{"n_head": 3, "vocab_size": 1024, "activation": "swiglu", "norm_eps": 1e-06, "tie_embeddings": false, "extras": ["local attention windows", "value embeddings", "hashed n-gram embeddings", "capped logits"], "init_std_down": 0.0, "lr_head": 0.013, "warmup_steps": 37, "final_lr_fraction": 0.05}
Each number is 128 + 32 x the weight over its row's rms, rounded and kept within 0 to 255. Layers, rows and columns count from 0. Numbers have three digits each. The size before them is the row's rms in percent of the matrix's.

# layer 5 MLP gate, 192x64, rms 0.185, rows 145-191, columns 0-63
075:117156147112121105164148110170068136125154108113157086154099109127154186133166148163135172145145125085098209147122108126090118197212126107134168129097202137114143128150107122173159161151102167
088:177069178141129078139189134168157093142099099171117152107100120185082082129149154094126109130157130205123097129155150127135129140151107100153172133087122136185140099185117145124103121074076169
110:105105117159146089087105091120159172096068101166140152105120051158179135136171142084106202129148146093120131136167143115147132140151098136151109145175115152155159144103165110085031150103127150
103:120152125121105108096110094113104148125156153053070095108158095111149123156124085128111151151091114126146147150134038175101153104110131087123116145072147135130110148153058154212167132075173135
100:144115120193099122128173116079082149134149099118157144098174151086158118078197179126136107136136152160108130158140122116146146117118115114208136076074067172152137127129176174143099182119164097
130:099131176107150114103165122205142137093133104095134160157143121136126102172086191137148194144174188165118145132133104087147212169142150112144133136129125123172148169096172086112076118132173145
119:100109183109124099046141107103103147107171128166203137097059150080163118134097105128153070142111115216096157155162138114127122114156180166106114152152136144110111105068130141127137112161138126
091:112070116118139170110142149130112143136174164152129178148083147145099159092122071114103145156188118136116119136115132062163113202085147081082179065111140170088160119122126093100171087149152107
111:146204096113075086036126084157151161150152133078142131163117147122079183087068141151117104121139127151132167153146187093118164092141158079124132086131120135124096132098146124129083117139178140
085:190164156191182076136110151081135150164066162141175097090141112124142107137152158124153161138148142106103167117178061158098141125137149149160071127125124143158149176075089132108127163094145082
087:116183074132161144129102142146128151135141137118148079146163121090212086112137135170144096074127101133155144147123151161126162101161086133085130045168137114096106139112082112166084155088200096
106:148154096092063073067097087107118163182138167139153101129094089133085101139109147119125136142166107086118162125133073111087172191169103153113099126127116104183148124136123164149127094127186063
099:100200171129174116159161117130129149131172191037127122143160173131118103077167071068151150166133117153141105164133115118115139121173125085108133159087138171090097111157156119067147135135127108
090:139162096095171107154155106187178122161136155161131121131191105182054172117151076086136059117142084164125179155172078115135138101128126129121169138159142123169111157160122086107114138082115113
093:166103150121144113132142093190074110075110113150170157192083094135117125193084126153138112091184120196088128102100119092192148150159151132170114115108112135147098117170120119137081185098135113
101:118122148097137138100162126134095145102130111145108162106110119156093074090137128131178065147127113122149080124145082092080156185185073101055165072130128164152154121077135127114171163058119144
096:099143116155135122132100158124161107165146113159184160136079088117143098171126120118114145159137070141138146174173083064091156121136138167119162149068150125215174138204076167115136114137141129
102:118150160206100088135121158142128134071126119070144155117089164132196114154166112135125144162124171191137093055083106149133149070128146168092091142106125068122136111115130164072128092134112115
103:144100121133187177060149083176116179071166127084157108092104133112118100105084062158081124124087183147146170162104124096117144149075123099124124163191155131111111096123135107154153097128142151
118:140168129138175093111104092111093081183144114112131143132134162110100130132072113089149116092152157163123159111046062137099130114155123122086090162141101128099097165105135049060075127109109097
089:155144183121086110146211084120086155152058120091096152107138119149131127151151105142176143137119175116137116109099111099079110150081142185105174118111165105112113036159108126134141174081124126
105:145130181132168146111113108128130192126130137149143156160175077112172173097138148164150109134177136073151116175180132135068193084124102161115107145118103180171104119099169164195109158123109101
098:109160165163125134124092079079217157123180146107115115153106132119107163098176123157129123094139064113125106165076095172146192152095135141150125153133072118176163147199140140097100136144126153
110:170131129129187131131180061152116122151120152084147116059167128116112117078164177111143146142110155117116122154088172080075076156175126112139079171137119157168100174176112127111088118100135180
106:196132108154102085086106113078118105173094100127134186087100107169142166106104142096148110134127090173131065147055092101143109094131071128104114137115112090124151122138133139097075113062160083
107:152086125161176110165082097182107124114107180110103146164119153128171149124097143126109122172094224115079096107093122105147081111121125128145150087088087084169154109160163133087064116104149103
105:126212101125120098156189126154095141122092084167162087121098131207096165174106155121181180139087084139142153144093149113154120080097150141144135119166116103141127080167116118113099180146113165
095:149126121199116096115093102190153178102104149163121131098097130161137073136080148111141154236175145105156134115140088096105088115158094134191107148110136171174146129112149126101077135121140112
100:097098111123144107106160090139082129073108081147116183105132137129121109053132129164152199136114154114133117173172119141136179149098102166140182093148126168193075144160080120139138155070132170
104:125119100122124144120175080115162159140079100123178061069111124096124121098163158165180149132143093113119087131154056107088101068093150097161108113148126128188144174156127076121157102106152174
109:138122154157111095130109110140068151162142149086106176196115087105132100148196127139101071085156046148124121128150148090139158106102123102074105135122128163140148074147138145129151143177196079
110:173185148091138159170129166123107148109133147132093092117100136101148097166135204142159129179100123108078114122123150056169154116127137146100086098062110127159185167128098078116113147106194101
094:107103162100137135137136114144109174166092132158080078175121061149145167091145106148132160104196100074098220120155143143128080188085102106102100166156125116120164090146167108136130143104125112
087:142107119136154113129109177102139181160128093146140166128116150150187168162187076082143153109158116095181148183121128150132105137107157102137124060211136146085120182158108084108064134131126107
105:083157157170072124105187170123101171120134109118144099145158096130157148064095141113156103129141138128172114091130092097087157130165146132121147100078156144151127075091083060140125143180191184
096:097168157183161073052126200152155133160097187095110132165118102161106122153137147111166134170162123119154177135084105103098122141121139175120164128134108119076173099122153120154077128101095070
104:098110152181140125091145115170156113146130171110157078167141126130127181118163132102166198097099075096144102106202165145095125121099117170128129103156133087168188171088077070123119115128090128
078:174135136190138174095118101161163152114100120132144115161140104151134072086117111053077143097113094066115152131112146170190115167114110154117099070140074154177121143100145134161100179175139110
095:141137066089131166140139182155130033103093101150146108139141102120123167130131138098124129070140111090199151144143121112139099075144054151105105089168122108137107104141093147131095101078151193
086:114112153146156080114148119123117186130096100105121128087154084131146116170166183084110161084093105144146102154136074167161119134111072128156094151135132113097126146071195084138061070102082097
103:148147134130125112116107127101139081131168115102172176143102082132184139141095190162112136085116096144152149132124119101118104117110083173114092167121172081181113217134115133156105067082091066
091:162104114169153069117148126040142154082152061072187133133138161117116150109185085147100147164143134132168126137126110118119145116081098151091113165096090117169131171174147155105148107063147138
096:090123126100111072139147136145126140162126136121073135103092078151152089132120131141166055172129169155121211112125115144078200144190190094076112146126135130134091152157124130195115124127115152
090:083150185104144151114107110173108120145128198128140068170173108141091128165133153055164180110142132119104146164155153137125125217143155130150173159114072114096118107141184150112090162129142148
093:169140117134125100119104196113153157099122100076135130065153153085096107125163138090187161176111189141176120121205112126153153186108188115159107103139114172104120124111151170179118149120106143
093:123110186088073122192150153110163148119157142046125121064101094166077153103103138146153169176183122093123154127110110119156124114159128170147117127179181101157146090117111162105138149153114184
099:119101072122062090084100125139159125120166119097172093124102098136070094039114127121159134126122114172156201155116166145095078162120138119108112127134138137137077138156097124150117205078149140
# layer 5 MLP up, 192x64, rms 0.184, rows 145-191, columns 0-63
084:085152072116120129125115107119093146160106140127186147145078065117087159097121183131097157175151102104146207166100108102086117164157131154113130177103146158112170138115097100143188140103073174
088:162137166128107193127138138149132104137152074121099155095166128148054132129164124133155100127069150114038107170108123150151131146196177113111062158144145140128085099128095201105108134121101133
122:098148132162140148076109109123146192152030121154126141100154090173124132132165137096162142116109196144094134137129052084113127080131115119148080137081136120167167093079158086120125091165123149
108:132148063142156125148149105115104134152086150145168118156073159199135184124149175164141170126128120101191139189088143136166153141132126132176153138116074126065068091083086139122093139136154139
097:104117111139121122132089151160167086095083144151118132114148148137154145126111116135186057160123160225144180123133189120156138124114144124098138086132153139181161126147132160069141195064148169
118:167115124111094079206136074081095084148111155126129115122176160127152131154130070150182107090156118157184132159160109118116118152118117167085066096108193137076104130096123085128179111127133118
099:164133098173165127111087118097104071129165110135132097163100130119126100158141151107115156175133158124192121159177132100172178149169070163157126182123152136162167151037073105155156128154130146
085:125114126145066137209146118084125170125154124090193178134162116189188097162122108113167146074089112032098157159145142131094108103117080138117144107147122098150136138132121135078128143103145133
101:108121129115163153144099110046108114103095129103164141072138090121187141064183139086138099131125139122177109159110134203074092153098131127141135143054109137162155146148178095074150133130110138
111:163174151176097104105085114129115163165152133191152128153069128105149096177196124144141179124056146150136088127082183097089140107090138120142129122138168171139108193096114118118105168106156146
084:141148147113144195100057174162144133136188160127138084108119152105177105153104139133127146111168073103155114094099118138140141161083090083162119112195188136104091205101128119101099123102097142
095:109111126137087067096120126123145127136087111078067108092138108124141137115093108084120147134177098086151122194127107190133124138115100145132125156170072100139176113076136155171115079155189053
109:123196185152107050148154130119102158122125132106117130101083068073082107095154130163089176152164126122119099162119168146111134145174138126178116191063096130164143167158119115117134105132102084
087:147103169139121137117151159107161190089111162113151102087107192154178085115087167136162154116188153154185116065099115177158161096174130118107070148106133177120125110129172153156149143168138147
096:061143092151161085140187143092149124133092033124087099181111119119133089146169104182097151110116135099135165121148112123149070101107117094148150118106160067134166167142180111101109095107105106
093:113122090171141112041152096111145122190102188162106104147131151150070156121114119058128104121096195127118138093171072091091152134149099153129160155123088119183154082141105151130165142145149113
096:092179130087055151166169109087079110100134129120109120100148092121088122148153119117153102095140115133164105114188106081123072095152124132078139102161077106210152148082100107112136066124107153
098:115150166082144114113122090097146143114145066148094088099183171141119161112164172133116114106115086113152147156120025148142207101124159138126128163146158084107179130114181120124120146110122063
101:106091093180141156117098184172147180107181132094171145139108116102147129073158064097122118113100148113097114119147158103064081226129183164162123115129144114122154124142102126143152128115174102
110:158151128142190111158136120120113089140090173094157166113130061124120110104139099087165123118148163181102133127146155185158192097158180151141125116131097142112123156197130094063140197157153088
094:125113089145151153120054157156124088101164141081128080131142199117118147121157148109221101155174133083143130147119135156168108103147126108125152140146141146071170143061121144207153094118151138
112:075163143157142086149155075106087138119070174159155146154124166123115146118101173143136147165156048124124105082072097142155129162129120107089159126073148125144117070143162134133216151115143159
103:132082146125162136157066122133181115103098141113095072190083103201055139117152143179100132149158090144110104131177127168136154118125135136143129107142112100093167107096142105119146123205161069
101:125174167094141119084133115125181151072181114130173133118098135068144104175114087141146143117093173034118142106140130142171114124176136177116106128150100140171194129170090118080101096154139143
090:141136143143143101168141112119173122137094104139173179147129123104123126100136166057105122091155118116108139156111135115095105121071127167119238091149115105118170091154104168205073153126142183
096:148113151098169146156149167112128112144129111112153158061152178122076143109127194079118124161123057134166106142175122123141119113114097165112143094193182167150187119138113143172116095100180072
104:112082150167132149126098083101120072118123209099153114095105137198108152147120094123100160146104147121144141188100133170114143168111165113192088119096125140156092108121122121189199186153129155
105:147118140142106129210144172097094094125187112106196128196108159139108162109104101127137169108127110111164126097144238104124116129081124148151167117122155087097181111169156127126120170128133135
092:126156165178123124149108168171148113111075098168088114090131134156129163153094129142155118082099175102120132172174104126141119187077112107142126169125133025176112136110111161196166141134118164
094:123111138141162123050118180114100165178134145094081063130145046121138094051102134119135146172174152097173145101147113111130119153100108131167129176153085130121087126139109117108150149166175168
104:141078144116080092089096110139207128084158099117166127169104054097116123124120162101117056060154128113101146162166115154132142169153163115121166121084108138125101070133098172175125120134160145
102:173202070136151102112091110078150129129058107100055125106086126115114130106094123169128113153118108092111124111126194133115142114088075116171124164118078178155120176102108139119152104123111192
089:170122139158105111100147159132100101102085135161133093114168081073112151097113062077122173156103113163093122154129129111113064173120122149199117200112120148196129096105177120143161162130096111
101:072155150132093177095161145139115070179100173102178115109156134125055101123113171144175136060125139115180152146146056105106195104093152142154114104159118142138171134122091141156110131127098148
107:099119153124161068099104117111163104144097097128122148101143101068161130051073054128123085091109123139112130107147152129093075173145129081148106111159120100179168161137128130164153090085137195
103:116148137151098090096163137146201165121172137060171128111146137073094107169112167104152172174089114113127175144131149047139105192101151125131195140186119122133149107146150132108086128102133111
099:151121088066161108156135085120093182130124140167156153118127104124204119137150093178097104135117113152131080146154137115102120119120092079163091161103139155085091082137134166112181123055103200
084:092108147122135137148143147105101123148165109104115108148079179120167148095119159108091107132137097136231123132208120050153148161097145113085140172110192089179116111157125128106116101134093171
102:076146200134149079070087157087114207124113162148130149135132141097125132040129130113149139120168133085136138105116117120096173156192167128155107178072085115118116121104144128150130129124074159
098:161119122129165170149138120107083059146146132098109078069126203096100136110132150158151110119203149163155135108128137071129137089076100219120109132121156117125110134061165143133173136141116126
100:114163087132132089114135126110130101100184110206178135081160108069187039100113102102134108149126149138116109139086131168136113093086190168122103092134114150115107066104124138130126168131111083
115:112192090129098147158143199102096138177162152171113150151122158084085109121106189120165141150115116133093122093148089089114142201138127109137087094118202123093122171180123117158143173098113100
099:085122100094198071136141134087092124126130171150099185149138170102165115100101117138124137183178123129162116139136131111109149043154141106119071154094079152132079137128165174100155135145145060
105:131075189134129086082177146077198130146125174138154118073148145145159190163086150094144150091180090162105118122115118091195068122180091125115119126138126187133144112100116129114134106122123124
087:112125113107195182133173154137129185196146109127104129095107147166152124136161134109125209079207099105087136150108099158141117153133142097145112069147116168135115129116124093123150141068080176
099:110160109156092192133162132129100113140154171164158123168164103139125104142147110136114083058063155157103095089092156146152220129135104088071169113159111113098071135158142111132102127175123104
100:153123160105197167124163137083127151077085157146155178188137155081160160109130126099109083143173112139131140114197163108156149121146181200113107131140144129158152178143120126155112144142164201
# layer 5 MLP down (transposed), 192x64, rms 0.256, rows 145-191, columns 0-63
088:100148156120044135116104146083098211140074134138173122163135132113080135193110105160114105133098119113117052141130147051115107151157160145111140138066107094118098152134080156156132099137117140
091:204095126140192097149176143096157176123073126145143127118127081139097085121162101108109136209128187145094141149162128099096164132141114124177112097075121093188126106164132181139125170120135131
123:083191135151129119086084184145124197165087109153138127069158089109148135144117145101123137115070132154086113117150114147108172117136103195147145143156087134133110132069170135170139084055133094
106:136099090153189118105225115129096126090112145102103130116074080107145059095187119173096117200149122129160174142127145126148154129116155118091126138135138107097089168075125100164087128144095138
100:087146139168128133120085017155126122112118079117171055093091148101142097164156131140110184147134099158091103103153116148093165148103116134178177119148106168127143100109125083103074167112144132
139:120145098141113121112122080086134090116136082115085109090086110105138148094156076148118052146092084131136132108151188175106149099079183100110106127181110139035123123137106175149168135141088128
099:154120160089125181106113125108133110131165173168122156144101125108080145167110214102088149092134112140150190152182103101127151107163087154109125155184174076148124128071179129109093118164083105
102:137136069081140102118147101123171119113104109116154128125152141133145080116128202189125129145124092100160133075186116178102110132161051118125059168135104121137117169129125109146116212067117122
100:108125150104136108186121087104129149081103094126100100041115126178133145174150068164151127159071154176102148107159121061069100157163144110131086136128116156169082135109125120144148119189109114
101:104091129137205123134111169125143105144074076119150097072187098157111139123099090151156115128168108078172096132157113161099184117132127145130112171130073114079219116166121122085148129130120154
087:101100081083135094155121134147142174151145114142138149165179111083110087153102145146102141063146138119164104165128173087209174115179179117129111104132118148145136138140071131191115206159129122
106:084099117140177153116176210111149123109082161099071177129140134133171167103130109148166106090138139137187125102105195099140095098124123117117174083176135115070101168145143134134104139093068136
106:119119089119158165134128169128140146137127166203156158094214123108105125185107176118117147062098120131109118164094080141116118134170035138138085121134168133110091132162115067121156110154120104
094:198137115127139121183148154110096183111113135154119153121075103137145149113146110159161125124149152115169164097127115063109184158151207065141087055108122151174130091153167115149108100106161108
104:132155101112129170141158117096137090131141089116132065086107153150100134133127104125147246115134128073082088204154127140133113121171067109130158150146158101092137128125170099133186130116164167
096:094148110150151126175139123101118119092104133156098081162085146120088199108114132141146093120152165132158093079134105065078092181129155098128134041121143120182065117138094121128178111138179130
096:124053081151118197135124184101110127214126193139172153154090128123108150155145117122178130107150116109116180154153119149162058109162088191137124138082108139169155141115119134132111146156114151
104:059108126120115126134132128063115135148110151160125119163147102113124156045150104112088096133184101118090151100144139165096113108085162128162096198115082094126105127084055067171140090137124144
116:087143164119134135186071123146119177193120186177161161113143117160145157120088109143145192180148079090093164073139139134096127162141140172181113093101129126123191149089158137128136161133140100
107:119132117154134155132119159121080129052127141156149111113130081122128100049201110115146109141103116115111095152131195113074079136132168091133100197085162121114159099150103139104126128155049096
096:088121147148090096130148090144105055099117148091106105115111058165146081090102137117159095160172126111097183105116171101170104124135102138076141120137137127143201144104098124080158175160097189
105:109133111075115149084146165090164084181134180097190082118104145092111141132143116135161061123156078146126164149113131115104139153197123121193146188170157182135144154166133131159098132160124099
095:099096137061144086189052174152099156105096129135132144099104097106140177159068131188132183133152098149166117089148117154151113108155167128193111126098131114156104143130135132100151128052113105
102:137168130131094122131153097130124123117122100168192146185107189181108152168066120104092146129084143175110133081063108198112158087169127194096144160134150091083140099104136161138109131137112122
093:103149139095119189166117150137100142087110145182094075166153181115132066142165145179078116111105120100133172204123162143163152189120135117090170089153138127106124108142124076128182141164148153
115:098203119049077144096158130059157135117140083113084107080079145125121078090146118121112141132151069143144180121128118171115165124181129114073156131182128120079160107142127138168159141131134132
103:115129093142191083148093160134167164107116050163115129100132112187157061113119127197128110149111074191152159144123152058114175116136121095118100116115096136136163161175140164119139109162134146
099:159121143107140097116141111078143121111107156065096132122109179102147090188090175155132050207125091126190153102095111135149154131110183107138104102188097138169178128134089125162152148137114137
102:109102148125107079087112138160133119137098069122050170093144142103078077133079167136131165083127145087124122167150127107164122166166085162153208148182162140180132117153122111144168145126126165
100:097131143100117112169159137125113084132150125061073110068181103134090092130167164153117132148107133150150133130063105112121119159158123219162099164148139117175212138128096094155124169126092134
108:124123134093092107078121149114080153125117139093127196136132047096125142111154183091060064135119126125114130164142169087200131111136094104092115152161188121122177129120137157089165088154109124
101:165116186112134157117108139116084172110134104146135079104125083107131132188162181082151152156098138127124113151079146034206085124163164144111108159069154138156106148090122145146102096136160136
093:106070153110120192130107193121150160175104156142155125095140144109146059129123142165126120087138087103103115133113173185118125093154114099124181085173067189076134161118173178121109112135122114
097:110141153159114043129141084177120168119142133127101167155122127101137127077167073150123104228088129119088107108108147097103113161130116150114105130108067158142117096074147134111117063101083093
100:097113140139104075120121131108096129134147108154111184116171133088163063091162111057115107154075154127077148164080101124163152150139150121125135095095154076133194128184134144093165102133201133
108:193154102125107142106102095093050139150115143130153189120152100138104062117112120109081108120076169114153131104173121173120145104132140212153122110106094144074172135110110142123146194159158094
109:086073126171112149101100149185154134144114193139123090101160158119096132085143180123169118152117142065096147133158101066130094068163121145109120083169110122130146194118134076102082101120145087
087:168154161124137133114159167152101155150149070078179134130134168147162066160123090101142143140170083126133111064055098125133140163179093143132114056170110172148146174150151101166127147136137165
099:143121085119103132179191105149145039138081165121117089163106134155089140139080151145128096094071142135166143133165166126117077141085050153104156092156147108146137092165114131151166152157169143
094:153105133089132098149116108156148154112168120121146214149143131145092114154100158096086158134094115055143150133131108211136157158091096055149141174170117166104113135091134111154112060096094149
099:158077125141143107088101116113105092147139131124113109099153169131119094121128071058170089149150096110100094133117164137176090196129144107140165156131098178129210108153189152119152098161158188
107:102141090168097075148139124144085078083134122116107133143159070142156094158118143114115135200151141122217095142127096109103177118093174126122114162111136144137150095083178149141057102077093115
092:124114145112196088149133208109137137166133211121125126134139144173132083149145103190182119169163146138185126114108157177141158086112096162122145156109086172122145123113165182128167078113132116
103:123154100103118159164145135182064150086097119140106139167157117152117055092144084132133078188115165119112116127120164151094117076138143136156133051148087130046159120164079116142139161099115110
088:143171166172124049111087111098200154085104099105110151132130134136153083144141169103183158144119097087155144160111144139135140137118195135111179133088158138056151086117106163124158135121067153
103:121131180133157089181119136145158150126169080076153139106068117149139152124165156113169166201203104160076112154097154096164130145118087171130133082182147099154113141112110114163089159139167123
086:160168149144193148172151139140169077142166171082120131176148143085201159127128159147149134142169089116147077117163129160135131064074183102107106111124139180156142109135201115135124107108105137